Part of a small language model's weights: a variant of SOAP for these matrices, 901M tokens.
Each number is 500 + 50 x the weight over its row's rms, rounded and kept within 0 to 999. Layers, rows and columns count from 0. Numbers have three digits each. The size before them is the row's rms in percent of the matrix's.

# up: layer 6 MLP up, 704x256, rms 0.153, rows 41-75, columns 128-255
# down: layer 6 MLP down (transposed), 704x256, rms 0.141, rows 41-75, columns 128-255
# gate: layer 6 MLP gate, 704x256, rms 0.145, rows 42-76, columns 128-255
up41 107:508437475522462525553408487501536434445566501622451522490546479510440549453488349548506535549463520512447498472520462484466466464415505500511518592481525530449477541429509529576506438539552445399557535420580457454443505472512405484567519527544474433487483457578555500467567433375441570456456448552519510493578495496519525476438461517556556515553502430506508524504490539485535504528591
down41 108:577543457527501540553437523527515443573567485532440467606531447495487520577463609474560496494518519567465505387488474472433515485594512358501407496482600450539413603487416518509479527522512440523515572535422510497429500408448472435481503504486574498478536445517520363488547517528503476415516547500524511525438484445419415549446485566487483494548569450568592632535402488513469489478497
gate42 103:427507471557519542550487456529500441387487532542556446609478500484626506488415465462566525517500510559530457441542512466489456517542471521426514589502457432543458550489591490475464492462476571575516489498436512500563565471433515395488400431453486536576670531483632496440474484486506538525580554418500569445481521485545463522470541506570502499481480508531446552583598560503524476535486
up42 109:586520601547514398476468607496480447481520435522443517500593527594441472605520490580507501453485516466522507444467482552430536466451395472453474410613484439503473557552473534535462508567500507545420466435481529548481547574431516458513476534588528509551449511381525440467529467465478480434577527433589494454588471580438460496484450545461449502543440523536533478532471592450492474490467
down42 098:505529492540594418456477523613419435580445585531422514500442520547490497545542574546529469478390428522547499493442411525516549529506480549622543412562423577528499541531517471439543489548474422610499499531504514448497479498512470498490489616465452480539421527473401496522561538472502531488495565458552553546479405519460498494491416574393489477515544475538555438407373445434442518458540
gate43 107:442518511511499622478569517509508470498495569477516450474367510496521520445465468534544443666451574423494486526610443491479481503555389464526482446529597403572500481462509560503539501530528534512507507495423409438482474501511474503512442508367575493414519542461551469414472520451471503456486411480515475484554549461528544498478438545459596488487383534510546429528491489536554475532462
up43 102:478524498415538519517424492483569477486454498565571496436481463485578510445561453445534571417518437533547531474506455548445428365558581560463544606566577464451443468534540546504481406584637612578478508480500587450520559528550497450575472486503553577455522504531497505533500478489551433524445594498571457422527491515484447571478511439548488587516484506511562423467489496415548475557462
down43 097:427509554467489471477535514384532442417625535537484567526462391443523462438547485504588554480566513503510557546435501562539479519485428525419520571461541537485437493487434459533483507461508565521504520415376498414463556467484498547463539455501450459514490530534513531522489499574511528529434524519463477506652426506441426495471516501585517507423518530531454523570557578498573468580468
gate44 098:578420545572428502466441531492518554460503464507460381518466434538519480548572546395504472532548504452507523466503574544556522448457445411511438484443689416418511506545482430453419478529545506448566477535499500504475475566501533539517393510578459477508445544419550540512459557570464543537569585529455489482480504585461512564483352524552473512491461368541477417443461519474516520428468
up44 093:445497570445475586571540491493503480458505561425502458483455511527498560497476570562523505565462516399554507461439399430457426576538545513506475511482460531502474549458466527450497470407486510496523463525439403504533463419510558466584499558441553429524512563441530503578584559517485486434471422519403513448582407504604450439587533514483624499541457539497531539433569535529474545538416
down44 104:508455470529414572479538541496521422415609399533448444433456502578476483490618467439539460534506556455526524501488480509507471494393521435606488419463490432473484503481435523545418432572463572486456509420475475492477513507448523562572437424436550495556524417406486401520473507457451559527559560440452539600492492546446507484555487560558447569424439509528516361516558479515551555474464
gate45 102:512517533469509597538409441526409505400467539526555559488460478604471460495470444462602413482543578515508526503397546480473500481548544467442504511534478542491589513497480546465464613499460486459552443442451503522568531398543478535484583552500505505443445440394456516409554526421498531540488490514420529597478558440474532589562537570482415522581510542469485443472478444531492547523408
up45 100:507415506481439494540442462521475538518435505440462509466399519544484494535537565538448488488536557462480375496608502426519484532436473425562413480495482557486444519469463530493467473489521485586470491524583560489588462500500519558508424550516445580448526494531503447456549467463501483432490474506517500512563552561584521581580560561483465421521485535456535434509463487499441510561582
down45 103:538509468517522524488623535494470581590509446487524511492568512580500519499449517603532504403451420546498456407570464491592537523496601487522594661575578554490436501516528644463511558495470402492476428456509590571458510539485441509520475440443535483560544530474534526549448559597521598512368500533439474416522521518507499420537449413547441528523469520532471507490497557535522551518523
gate46 104:549494474531599430487487554475491493385446514561501497496484544571495368532426440543486462555530379510468511465472488454464510443539484491521495537392537461463519540510411543454526558384476471432479575463450422439478470477475473448469540568505400559565515598526498471439482546515481477506448427543471467540489507484472480454574445480507519568492484454542648548514468468576467474529591
up46 110:503486481496465475464475482492621468448496561454488532461484485416588578500481475510493462500563506546503439623557467494480508512627517433473495470555554384573548573570603565478506499409467499503556364518430467506492531431570509441457449417479394485414517555467543530485528534511505482496550515526508393464609534508581457534554549534502601530426534433529493472539420468568513527576532
down46 106:538494553513419542569494466576509552460547436504498448496554491428472549493509516402567541482425511545535583568584417552570527572526459553584440495484472461575422553487469523527480466576448500473400497607472546559523518444450426426464377540532508554483502527598439524478501455403488476523423578544430455547465542467427460562420470473557436433573553502512492567486537557539435441499474
gate47 093:447527492452502545579522466611538422549428580530421617626474637525453411595487524473426507463545429386476441574518422486525545551494480515570558581502540484462441547497448496454435560508535471561498501504451473428564514487528564532473576547441533473471557470518522512533466474551460535516522461531508505534500568536556471543524468513459521557570496518449483504490515466520430511533459
up47 101:551573486387464423454410581584524491537496525432498453557546431452501372507461425544499481459532477478538477502404594478538474446470442480541459463598494572573488455582459523560427468482474559536496414535498478484506398551509566503496456504444502564444451603497460482411576515517505523453552521477426521520539499488567545474432470508508525477612351495496444530480493516438444458507526
down47 093:578461575452451518452543543547647458433551498514549437456504514504524500479469470493532467443447459464523580403468505424486595496554473528541483614515541425549494483541487501531463489468483473502478399548485514510482532586487475462608428522505480527549452522526524505534487610546443496469435451457486529479486501469487572435425369484536529483477550535424593639529567556499496504516464
gate48 098:552503519481552503477402524468589494569541469490463433460476469517545477387493512539474539438581413546543532446428534465449560540469492519579547516513510406539549473500508515414498560496506471425579552492577525484491502516544487491549476462511585534545535464599460512477489516516530544557501556522538512481578495547473538477554438575565463497393471448495532546557545522596458488488514
up48 103:523540545465531513397483473483450475506456492497530488501468522520552424516540573489455605478523507479374563456502412501534436507420445406548532474543488485576464508384505581504474579525530494500420594509524498563454537436480462467499510462475458480560489512628521392435456540458444452440466522435500571539535470626532525482537477477473513537423393409571549550536471480488509456466456
down48 102:518535583543487443527537529468523542395551563497509462491454403559579446500465475463520516558523541502524529412527514450484490524486460596495469477496603547518409485523456541543525520416595553451549453541499463444408512621507593570484454497540465490516549506526439507572534464450555416522516476532503625549566604455530437489524469472503434509525429498391567509507612501536554494515505
gate49 099:555443492488475422522498474524586467519552455510500474610494408507474552564407514518493559598502492484477493466498479500498504457498436469486482518462540485544401381495598481512467494546575449573496446562552474565446402527481555451595442532435488495453516519409416498544486480435419446546520426447530529465528486519495593400579529405520476509430553518488510507511520559573520502561578
up49 099:551454507515548451500614548533475484508542456500487493499434539574462584513506510458493526520413519471463491440555456489498459530413457413585518429508521438550522545543459509461486547413550432512481529500498464532385530545435502543545527547590474536472447506466539554517454503579445564408435495549533408593473537544488547481505435471472472481521441568525479610570458471567513428474541
down49 107:416435599476523589524486364391427537421458514606470509468455448497495561454501423565517492445433576519522519553466492516557457398538543532497470537552594582461487523482450491491457556478502521496458430523544522530536511489540544521441570473556564403570476378513494532512560467474438488551619507426541528447431498521520552436435522508482527575540460556384489393544549518514498522412551
gate50 101:483454464526391470564446566471510512543369513428540497515491482567465550469537501505525467491504533411451460539468460433497489500522431465526490465516349470475548532545498423528492404507484483519588434462483531420470472533519517544550438489547585546467452535614515537465528429410559537511503518448517414443412535509409504457486559427491530517468465493493506492487512545448530461584453
up50 104:521439550595510486419423494477545439506478432415381473506548438372452468474551513499492470528525506376514468479481515506584492493571491443491499576590434589513486504522505456512554481539482537547572436545509512542528463491479492454452491449521562562452448532475449467442472500589496437429475474473434398544568460405412401585429518563469534453527525442404442497542495539424500531541528
down50 113:501468595446442531538548489462497430576499481473448586482556506523466443483460558540543482544546553491462479542528521496500474532515559509498411505583481536526491452550449529578458515540487445477478508470493452484566485533460492537521495500564460447462473482440468541530542469535507527508455483454517548415561516535518504448372533527374494500565481440544513521443553485478517526555518
gate51 106:570545525526511473548474396501489551448489454530454490549572514619504415548640523522523508560443466530533402526493411491461562480607460468447446533502456516427563439572466494560534495600440452497440396462557468538452494417536503471547574501503515528472485476501546508554447501506503443459434453529479511478477517505417454529448514545461545554501488558475555492553431409572398450488517
up51 105:455364478449501496445575456494467480484522523441581561495504501542520418463414449492539502628474489513496557439514410468503552472537488539533483601538515532439459444439561456461432515426577504484508552367470577496501488515420492540501494557538480471449503495463505459466477567449539538441563523460433577456508493568447514455584492493408449462489510504491513463486486514404494576440473
down51 113:444453563559461465503413583605452496512569558488500453488519538509489404509501458577553534391482521417482484514538509491547451529479452552502394538449415474455355452482513429409414578449464606447429610503524443477510554544474478582486479495477487451510534470485488412471446500480569493548591532594550493357510532502497520523541459460510499471476510523500491479493476526411543494420527
gate52 108:469558436499521451437457492484551473500526433561505472440490512559480554497528498545525542523538497415388510568480478630496464578510431521501531498562438536510465546578528573500511554519485469488518528471545536494463544494440437560507578434449439471546516474464481389487496408466470500513471500503533514498530532496453467487564530485544496562483506550486529330493556557546494455455496
up52 108:472510486552432587509459502486460461475520516545549466527462459490518574606488553452473430524494488558458374551469484519497621445575349531487537457432516464512439436548595526494593544524515542495508462486533438465507519484472544451470480507525545503444466485358434548500580488494479441516629528479467506540488484461451447553495419502514523511524509531507598495519484500492507440499483
down52 108:477576510513564451485548493528507445448522455539469477429469491434491534616523451506504510482594522514458486462458516586538527528517453580437590507606582501419438579562440456479575468442502534445471504561499497534532571433554474573366494500543514559457480466445465496476473531464426470507524512451531534529449478526478471638553362528452444463407541458441461496520533580529461416538552
gate53 104:495536550475493459487473484452473464445445524468487461554478522493368437465486446537516540643542518544505440444472517549527600498478504533444580533450540525521505484511671501467515480509515591520486515433404567549465434505427539550479453473554501511417580551535453496479456503521525410519493590557431551483529405519465569520552518467533427575527496431539449492455561642522517498583525
up53 111:430477532445466493528567495543451545480565445500444587535509484494485535538651485505511510439554558405486562541530480458462400582503510516602494532478483583444607469420550419534518482439408464485505551468480456476572586497594530538472576486440505494517479405393550473558452478474514608488511538506474498491478550485571546466478436640430504418520529499528524514491480465586460570518532
down53 112:500537557549488511483554463529523516487543473567516517454454492434535521555522481499489562536570462486482428530556481497557453484575527419516438435459630574466452547498570483494475468551650451481489518619516483421483557484511528495509484477441490524439461518494623452509462505526565564514594593560509561601518499549496526525472574425540486523522449549441471449483537427482540433501447
gate54 097:487450475434536563438478603472602441495441477504519582494394430567524464599516539474521498527522414529471550556488481427542496429441460484611552531545553447530498569418554531464466505590542518493618446501589437441499496546520523510624552528442536514476480432580482508454537451468568501626577557511469505471483461524495559521474402504474493540558500454562526576503462437490494497551501
up54 092:559526543535482422561536529480530492462503552570390482519548499549392414435565533547490510447519532409477409628527421512538551497476587679507516574439449548542524422443521514522611527410533452490507474461523452456520552504514626531536527512469515538567511410465562566517519568469462527455542460565458525493446452429492411411544522495530488446468512498441469467520513516478532468485467
down54 103:484509554441509521571485541513475469483542469519503606484521443483455508541457564407531404406515456510501479534505566457455577479552515416460495544533589507514506534486553520514449521590335555528407553565474547498525530418513531536480486412512495503498398564524573572527527536486554485528526552512527590566527480532474580587470536531441520612518484466420505483524445490475416470574418
gate55 101:505431476548549525525494425432478509491537561538521532524472602534536571536394599417504504410486538472542423569496446535474523468470551518566421526548426398550495447537485435515484563464390416428458441506465568472619492455557599616579496460528443499512555510514478487470483430429454493559556384484528533514414468532507498530508596513497428514623533518451468522482471466442530491568456
up55 101:574442478496458501515532435497458532479444504515469465528475441474490497448483533510465546535477529465531457468580495553553470504500588489582459470509524452378468461539504547498507520464462479484497500440487455453478573488415516487356581492552448389566533588528453440515483457571488524503534576522518520438373632478444529455428417475503518460538483416556528560562492464381492417535442
down55 096:429478408361475530456467547573525453444532511529526495536487551527524418421525478539401554540444497472444547521461438523487518380538436519593554466408390408504498486459557431500504536520462487532566430579444547460522486474553484470485493542510606535462526426523521491480480502412558491539477482442501562500465492445547490541406469492478550433472478566425481484483436662502553525513517
gate56 105:453519499479439529556512471430534477532497515451469563535533513535463481515468560459491541432478473498428508568538481434499574508538579442466624576476493448510478510603525483489609384514427490504477547438468422445528412478562475524508439454536506443530510538482491570434498556545477524506544568435453517456521437503536437509459475545559498525352519439499612529494459461511473459541475
up56 102:530460478517459567536502550381533483468487530496474501544479562560547592536476468452539493399505503514539527425484467561435527441543481511453495494454532486604554513512395531461463571521503562516598571516476480450338462501487548643505473493444524486468606552497554593531502614459411421518504591441538532561493580560484498558529518543535492501524518552541475528482622529479477417565397
down56 104:465521486578544517407477486447549490434560551551518473514419461481476552517425538484490448442593566589597426484453454606539477504465482570535461388528504551534467500481477478557600511577544525489510553460550407529431458354488476498460575481444466473598526525512537493588524461631517579522442429496599576523524503550492462452469567466449535477505529528574533508435606492455486512527517
gate57 092:474483553549450492553515530512461554517459531443559559405468554391428435388542499460504403491524404501393458527404480488451551483484579473538449503535608553437506495560364476510539460453439438582494493475497441535440492541460475531520535536527494450427530563583512453513455469432483476508549502496494459474519527539520485462612419432529469653556440517445444564583524559437433523575484
up57 102:520569527496495567449499478544473528568526480439479451550470481506470438479526495530387405437432506488440497502376492498518473487513560524495652563535442448498558527555419421484550517449482460529463453534450455503481510537467408572447483524499436510379516597541466436519517463542456447511553500522529513475492505499446461512504467498527481572604457480486614507594554552446501568502458
down57 077:519496536443583476432575484551506437560517527449560535470470599534558542522526400467465486474463434443564440489519530505443509454528497480490531547506481376479449388394459492502422409582527548469586478453485448465554486529439567479585472612472463411555511476465589432517532472497545575523485566554518557511442557542477534511502515491487501528412519454512546542296466521499437646537518
gate58 100:485485451559551562527487429526615438518488438410474505589465500515496490371494499516450482497582506591387572587445492472509476418463446464472591465506479485457541499490463410562503507472541593524498522534541547482366438416537511544411429542425538494405490542470513513496446570469523442519481478546528477562565523526522525480568498450520539473464547513550548566554517480489486426461527
up58 098:466532479629455417602499402487459542481441401485467506370546505475494373609552533406498510357524472529561551483610460473493527502582525496562574526415461473537464462382424458444454530549513607555531547498506394487504411429565465466470467430419521549544464432537433543579509493514476579539396537462478536498508494503538463634444479478521497500538429482489538504462498435574494502502500
down58 101:464422424517497585459480522581471518505450515495590454514460597429427543527504446496526463499450511563486525563537526460544412495527437567525616494466345460499507418498412443514476515496525575548511481526583405527503517478396552459441454530473538421451472384468573474517451498508517492445497390493435503566470501485473619501552504527425517475396503504464454586486431517531505513483431
gate59 107:497441556457467518578394540404508602511457519469478534454511569531565509468472528545517464474524388521494504456501470515411503522455470514503527623519451605487481498520523544521562426475512444454526565572490527591495549513490523446408477531454466510591545602485547556491441568503479514561567523503434527574497527495578527507555521498471530519476534498569521414567477502585597570457489
up59 109:529559494555490534441483462584493511527550511514446452525504495529460552591522592475470579509475526471517493486424550488492565469551530528626440496521541556569451530554410423461444498607472538453448503447521504452479500513540491546547414506559425379423548463475498501500587442474472493447502457468570496520481554607467439607447437439461588452503420463502485470431573599510508511527499
down59 116:475603604548546448450445463515554488476520487493610404498468522522496461470466526590463532577467580341540547447534410517544500402504400440505545443444388471456487602483414510498489470555523556555479431582557401486518527465517456483471450502463460434466473564443417495550545499601450475550582433408550513427506519537469461522405449504495493429509527547532433426453555521556504537571483
gate60 099:512469624526556491512466483448480552469449472500538451551445305477498514520430560535488489467499569425442416425471513516529559604496533443473502463466567501576496484509560535470472419498591573472557454521534501459602535484456507528547481479619481539449538538534536457402511524497533588472530601412498538466530514559634522576555478472580542532476450452462389517577445463436616528494581
up60 096:586544513545486457545557537453561557470469546483597501537454555467529540452466461487546482561437451555512404521436563434551481542505420514531483561554454603481592521474595475425492462516497420451598519555539488475499502480526424428521539479492535515537529484407491460506468521460501496488553508454501477411495591487480469489429469528552556445468517558464612471523491584573532486486487
down60 105:518501574512510444475381572456472506506455505468506518538440440488456419468522565459499487530490495462495446559521554467576597604522500391427478556484442540586459482492514513576578501503507471534555456479486563440501602409427515496507476399563531596447509534584517527471484471515569514436462537389503429490493545543482488559495431541544588438434481479444460510562519446477457568538513
gate61 108:463465475467435429503447509465525622415571583556468503511538456594470522418457547540509515443580414504531586568593404611519554497493594443479461450530427492479443436456440484513391474445546462499539492562502560487548517455554415499485551579468474436526518478463404534477514496512559478440468436452535503566454568517461475509526409532566532477579557612519539496453515536472517484459551
up61 101:487612457456539458516537458552557469593514371423407596553515450616495493485533505504494551453449521452519512468507507503488471556499483460485521539463379429560612572527449422545486512524553520570486513513573427544431523506443580485446436501590502455383510465514491423589496450431422471566499561467522459456479533401466510512506452533422435426540475521467450493496500525509532400532564
down61 098:541488506496511495524512527529513533476529476419563548561498514511435447462460534397482479470462495464602471438497541531459561473530574440457550558426736546539581461500463523484529423499482491586520511531448458519486493529572556538635497436480481476476509405495500564536531546485467521500594527511431475464506470388541518372397493513475494543506586486431555583499438420402445481465526
gate62 104:476506506586552535479517478474512537459417469504470431559531499525505544416517565525465415515496532465548538520560487496561426573516532532497553526467423459465516563435471457407541491491565478547477427535463553406503504455467474468502511493478451456459519492550556607534400474500568526421445439458503484434591514463538461500430504544508470508507571471416488551422473554449429522592475
up62 102:531455515500536554393524571592514448488534461522489526569445452558520519418487549439489542478475534448535402527507516501465539549578635431395480493450510517529531500483524548535524545591456462479590507417489459570461524411492555517501456497514476311573442511532498499457468600504431487537573472482472543444522509493505458466476476567485571532489503525566436489502598451516399568539432
down62 104:505553447603522514522532559485490453422501452503558436534470367482470479524511493418456537536565549448553451605471453535471473474540536569528559489561341406541585496434495441517586522455508562446537475485525510398442489543383428519500493528550501509575472604542552488537446526436436510524567516488550525457450444505588446510432575506462479540379509431426535531564414524487474514494476
gate63 099:524529479491438517461560459547474488459497465376500531558572513540563471566560480487494513535376510442497430431480484525451530432519441516558466506475411508487529465417553449455485458489402544601456602648493461490502504534524490464418457494486497483539508453458503430396580444514546527529500488531468522544449420548514470508531441557490477518464562564465530375483489521617488592488521
up63 098:546428609457563462463520408451501414581490459548469525526543502506548405436416473466530571517486447594491513447474533525537618560540460525554508429515489493539474474505488472415463447468413603520495519581552535459586427489484522518541515441450503591495444507504476473457497454576463461560439443470430460523361463528567493506589509530509492640508526500575622477514561508584397533561522
down63 098:431522519421487516546484510585562557452542474498496578492470460568517485531474441496493567546438522504535509449507515518565436450489510485561594460555750607575497442487475531531450431445424560588491440526497475456555523525493470574413450478533505604483493399481491476512468576497535547480476486488325503450524465521489472507514507493546582553519509469544537473561446542584474577558447
gate64 104:572537478568457431461554502603492399447586501462528478499513573450503528612492496469492502490499527609441430541518433476480536366495481562470510517452472476590396482493501477444412448489480559527539604389432559493518551521491540580539476519476456569540448536498544419519494463472482476478508519495469569398425634480459533410491418543443434441491500638560450522596500499479505475487505
up64 097:540489407535511430547501541602515491543498543543605468406571570443454487528497547500550481466503467493506510545526485438428472473481498503401498442454388524512503492558534584474405529450505533511481603426587485568627444416504439523496529505390512551495537569502536515452476461432451488458508451513447510452525559483408488488566442495457510490647433571508511490522465493539531479480461
down64 101:409524426544502453564445502463550516456459485423520446417473485416471518513593452438405511428537465529568513493494468542528449465483539484486515450568440495506540429503439378447429555529532511524597436473417477505496544536490489518299564513513407568544449547519494527543513500473519512506523483580553487484535546473514421460640519420505538460538506464469455465587502575540540453443454
gate65 102:550583457572477556432519535475463470508560576449450457537455478574546398528491483554510446482591480544447537458439459536502500487513538445524448420495476492522516442521512596574405518540514466483566512462481570463471464534486577487497497544492480534423522519492357469467446508480579416476529648560477493586476594472520540513500452554432470478406369429351461571580436523531569515486481
up65 105:570533504413458597451526659543527516458543465497357507481468590526473477419522476602523442556586505521573530496474488522574469491520448548549457646489602579458545514552506494541510441521425523517471506580596530524480438446384514423487458557558557420397475566417525507524445573570499584463481483505505487513480505544444544470551605567576598512533492487559454466540501469447493463554454
down65 107:636454429474533455614458459548446456561544504462487543467543477545389595485587447420514537560486538519528487454496406475564549441555582434505542478522611529526361495478510549467525455470551472479557544521416445463547438531513473543524426431431443502614471486490507544536543513492486443494391473505425406579507501516486562584509478477486477540595537510521494516482473517450500579447587
gate66 090:522515388575422561547511507511568482413508430486401488535578551488433490460469470558508537556477508487493520477575521548435478535487499445479635420488527472568525439475514502456432496443506455481518555502507538519508566443517441490486400451551558566551516539455480490557441604569516594402539508560496621475511420542488508485504507441460538505552554539503482555495551471551501414475434
up66 099:512526534537541550558471505329434573492526485484448474594528482556497449525499508432389614461522534439551519479463512529442518439489471535501532470512486523511564499564438525510467570493401500419514437483388480533374541471478472491407487364500560551455489468449395444452451510471479528519455496536537441535551459450501645509517476529509484510571504445526454532475460480458534462518555
down66 102:489537455457443533506486557447496430558458480511489502535518563518532476576467481473479510515493376488503604498460537429546523386541486542422526515503567612457530504501511525519609538465510521508559406612550477545540498592506489595515422452546461482364441393542457489566381474478530501527545463535513528500478539502508471433424502564474394565441504472444375514501515477484495434560444
gate67 099:471509475467580548506578416535534453615390514540537449542411421519502478442569584452491434539453521511472529423458497504457601456490482434476483526497448470456420530504467477503521571562456479474542417522361487479580516501402510459412538469468532589453553411464486509564535526460522491522509399517519514432499498511488439471431528475543453453511406418581476473484505495466516529510479
up67 106:493505540526456481466412443460496525469495558472521485525479462588484552540468515483453399571456522582536566471528483327584506462385428566591460445596469521487448452398581484534483542506528567532510531633391424429465513537468438488495585482537549490602547504449468388517524516471564469486459546476437498593434598548478471489548557563483557513434520480554395490565522527538619584448481
down67 106:502408444541467476502524501523443460577542506542494507558449488550486560536482520487489576483536496541501454539465519638520562593518640535429596517382559485482457497492535498426545610436539465500551484493498423478508431512511517524529538526430500524518469545543488550466526520495493460540547560435568525475596447469478568574478489435506458510478547551513454441632508487394416511534463
gate68 092:599479540524524600500515501499561467453526527476436462505525582501582565540411595565489601603516484467446536585380500567463556522509525493484441422556516437431464504462547550573473524532511517586474499514420562530580593518504468439473392467465526515489470504412473506525516540501569451457549497507509521528539469524483453495572599434510520509563448540450457470534511552498518520494492
up68 100:519463475453541541488461469443515496429578472495430605452536522507491520503502441470514463486541497507553469507443349478518547481432532474503420485466557434601438560474463534561397516604516419473463586506477578513590583683554507468491538473545559537555455529508453466442421460546539476591472463495506539560542515541507415546532535476524447510510483472482539514495463497441463477534513
down68 095:530548469585450485464465510537452513555366585463489486564492512446567555514473558534532465479508515524465557487472524495558422550512547500522530556435516547441545494570550521469560492417436547546518520418487439486520423395503486496446609601480465477432495502579386498541578571603521543423466469550447462435531632504520565421463463554580479532533547519466539456506477468574496571516536
gate69 098:448486558488450517531542481474522541462452477453499501462484471487501563535515416389414545426497515371449485491458522584471541544480505498436487519523516399587440537497466450457512518507433438513497509507562396556572583419454493542508473493539506472447507530520554459452522530516417518406442472545527479516515593495528480498538510551460459424430444491538517479492546548554646501551619
up69 098:383474503515484507475531499480501523489527435475445495533446612418466503517511485437578525570516517581550516502486448551417553484504429488465395453509568424499529445478519433454475518511542530528549544455456514480451592574520412498589477532452499441484583498523461488476499441490442534456536483484504584435564539648510486413491524516589583552513491510422526537499471495477430552531448
down69 098:517439484447454466397532471519547480497540470583417516490445510528474483478469477469559515545582497450515463476466555469550502516527485484512470521461405403481515619483473467442535553514555505555490469554469554480489568475442564532476469471522473478486427499591487509441538462431447468563427433542553533527408448533549494540574548581501448515530485510505408591368524486554553440446424
gate70 103:429438468433435506477382480608504537491480470471423498501448519543480497571513496621549515536531508547500494485442499490488548497493536617462445484495496477474528429529569560541517501486503421440452587596511520509585503543585515526507484577532558436417500424521468535566483513497449424512521527471531475619503538379467547473457536422641433418497467483478430537498513524468480504498469
up70 100:457474500542497573470544462540508457465466463509448467507523446458443508535516541404525532429537497522548463452545549471575514503515528555474362505574527443543519469392563514479452490555497576480563489440577540556455460442579497478477448642543481490525556574451506522495579482566531496553531443516506523485502618585529545509537571535463506537532533559509501586423494460417419536371532
down70 109:573530568470559432450515508461490540500553501493425523519501445489450500512493564556475452600540553509429545454503498561576517471524537551459503410484643497486539536459518387539423518439539502515486516372551529453521506517507479506519482441497509480514582501502525447493477540557535480602491522447487558555457548549498476571507514524480544466532548546525488417463536510377550449494434
gate71 096:534403518522494583460457457459479459610542505416492480460536508468499472471553572422507434556549496527428585451498496473427478552547436577554479459556397511421516537384387479486400518495483450538523512532581603547465559478491559451622559591556632499525461526462538520611532518548513547490452385517546483442517518501482452441472625442467540535570541445549490484453528504480497425492502
up71 106:420572492521397515543492483587389464484527501476499485462542502491576546493452487476543593547532481524567446493445400445500580382509565469459553488431527487563537407555473483582431465478506450482533481541492503515435345511568575476463407459473429537401446444455484464513531610536504528461485541526574449482477497460438574561554458521577439547526599506437416535476509505602454463498531
down71 099:530569562530519485413500423552462380474508566527510458523567613521475523481370516628502495517524416530525504515544522448600532517491572478448438489512487470555461539448597481474570429481433515504539482524518527532540427505537547503450443576441476496519429425479568463522452552480520547525441441561585542511541455444493429563516466573443545457424521447491512541471577462425521512444373
gate72 099:524469553477493480545513435556507632478478500475413456603554396498505502486472549504448503518540488490509506428570395521484512492546522454464521507512402481475592529524507539474457438505470427508529462529574407442461556501533521599484464516537580520569481517413490616608537572449476485496441572491488606489443529476400400544555558464548526436451526533516525407526545480522465454429496
up72 095:478585471459536535419474584609476541443519479509549603590536488452492561401464424503554393423544545444505529516589454493415488399520561469522438502474400547547517492555378476453572472462525495464589567533519476459434560488594489494474490514606470432434522516448510450493489506444491518433581481522507435440437493587424492468576607505464457440484477439573382493517562541504525504588515
down72 096:524417473461505474563574412367501460525563498447512501537494585553524570490505378550468556506506459543547439482497575394489518523491495571481558567542702527402529546444490446544482532510444419537479514373445511504466425549529418468491541482474509536505482496605463543546476544552475501497549568467472506531562495474488544494577514518468539493535472454455512530619515498529490542451523
gate73 099:520500525591414462537508457513518543529466450481518499427619547540564469486560539585439502544458488521471460488477508516483617501416591494511539468538369527477445525478465480473520514501483493463497474491442421383530476522532416530453587437491555534475550421480561536562412550455479505513475532507488477548599591546508439516515488481496495403484436499493462477529564509581519459452391
up73 100:456487471508492479446438538611614526512515429495509531512521500458467525457506572540512463483531488552534502522457520443509416374488419495512510509537614499458504497473464570507539476513499454538543491579492464552402545481528486568566437429507476413511515524466513536474504468481463613546530514515506492493527439550484568548471463487558549535540551439358511550474524483390430510579585
down73 102:464516555482527507501506606473534555475483592533512501574468559460529518497577538500515499652441443453458591526494584507523496550496468468441484555526521548509568522469557460604477456542470551606471505537496593537469490418501596526452484446465394557525392497575486492540487454438591572558496433454414545527553473471466516431564446433567542416597430483568476462581511565519483480476498
gate74 097:437493465612551520494477511514576506498490474606470454483488482529514516416542533561463483572553466549465529509456502419491526479595480559479487497430497453401432467426458588508506507525487465426510456467436444536500494447440525570513545460526469530542488575453514425519467599522511499598535438546472568480529463487465455436461528518524421525483571518466526546453477550529399585535566
up74 099:523400594550488503519426482475465599540556632556419604546489447590472495570533532562545497414533469532517547586527458489491366568480508505449428528505547590408461607448516489583520514383443493473509448456439584502454506528533443582540509536511484479501564549496455519544569543415577469536543528467501412483609546505432454519536504437432399459489565575552479469471480488465485483529579
down74 111:499523490504498506472476410509402507553447559548480453449518462529451523395515470515543584438507504484599567498374384514489486531546567525423455473511616616474529424543392572643522537355510521526459467498506456469499537539547473557481480510553591568532466408494487523552519411515469488437565600469552441511429506601455477566517512456489527473473479592576466469540506534479412476456454
gate75 109:383646409537467447552424562489484434520404409561557462507443532502546522541527451435493482455557511477439457532494514561505547588433598448586452517569570429553580480515467538513518526466591457448511519525458544506561567584443525502598476523472508516400491560482548519500452454532485483546434437549550370438521508537449374493539549521563552549445601448545513484513559548533463457460466
up75 099:386457542529458460547418554508489443467405502503467533438401480532440430498534486503563460472432481525453552446557450490542461573530415482453438511511572412543531483467493442479426524532473578509506494498604516522476432571576463463488557470501489473413414442492347477553380514563436494478504517492493436488523518486485469495454543475448427502503479496479550366457416542514622515437548
down75 103:598404513472490506524554516462545480547589475552463505449472426494461479479478477506461493546471487430450578483430444534512592515447501543496508504521429556535563532381464519385451571501445457533457514438518475376479515519577550538470480510499473522515524474536487468502540495480512470450609558511542463545451449491603565497513512483532444515400520501438623518550508600460544444465408
gate76 113:517571526557486422514525510507504459558451428492590493563507525432446557487451518513489566458511506406502409508457565482501668595468533550434585421532461531557525495548478574511500534522475576494521543444539497467544462451427559537443583426432505515546452443526511548489391439620631525604429525434503496468517510510585529511532518531513546481559463443482542582591559435581445471484483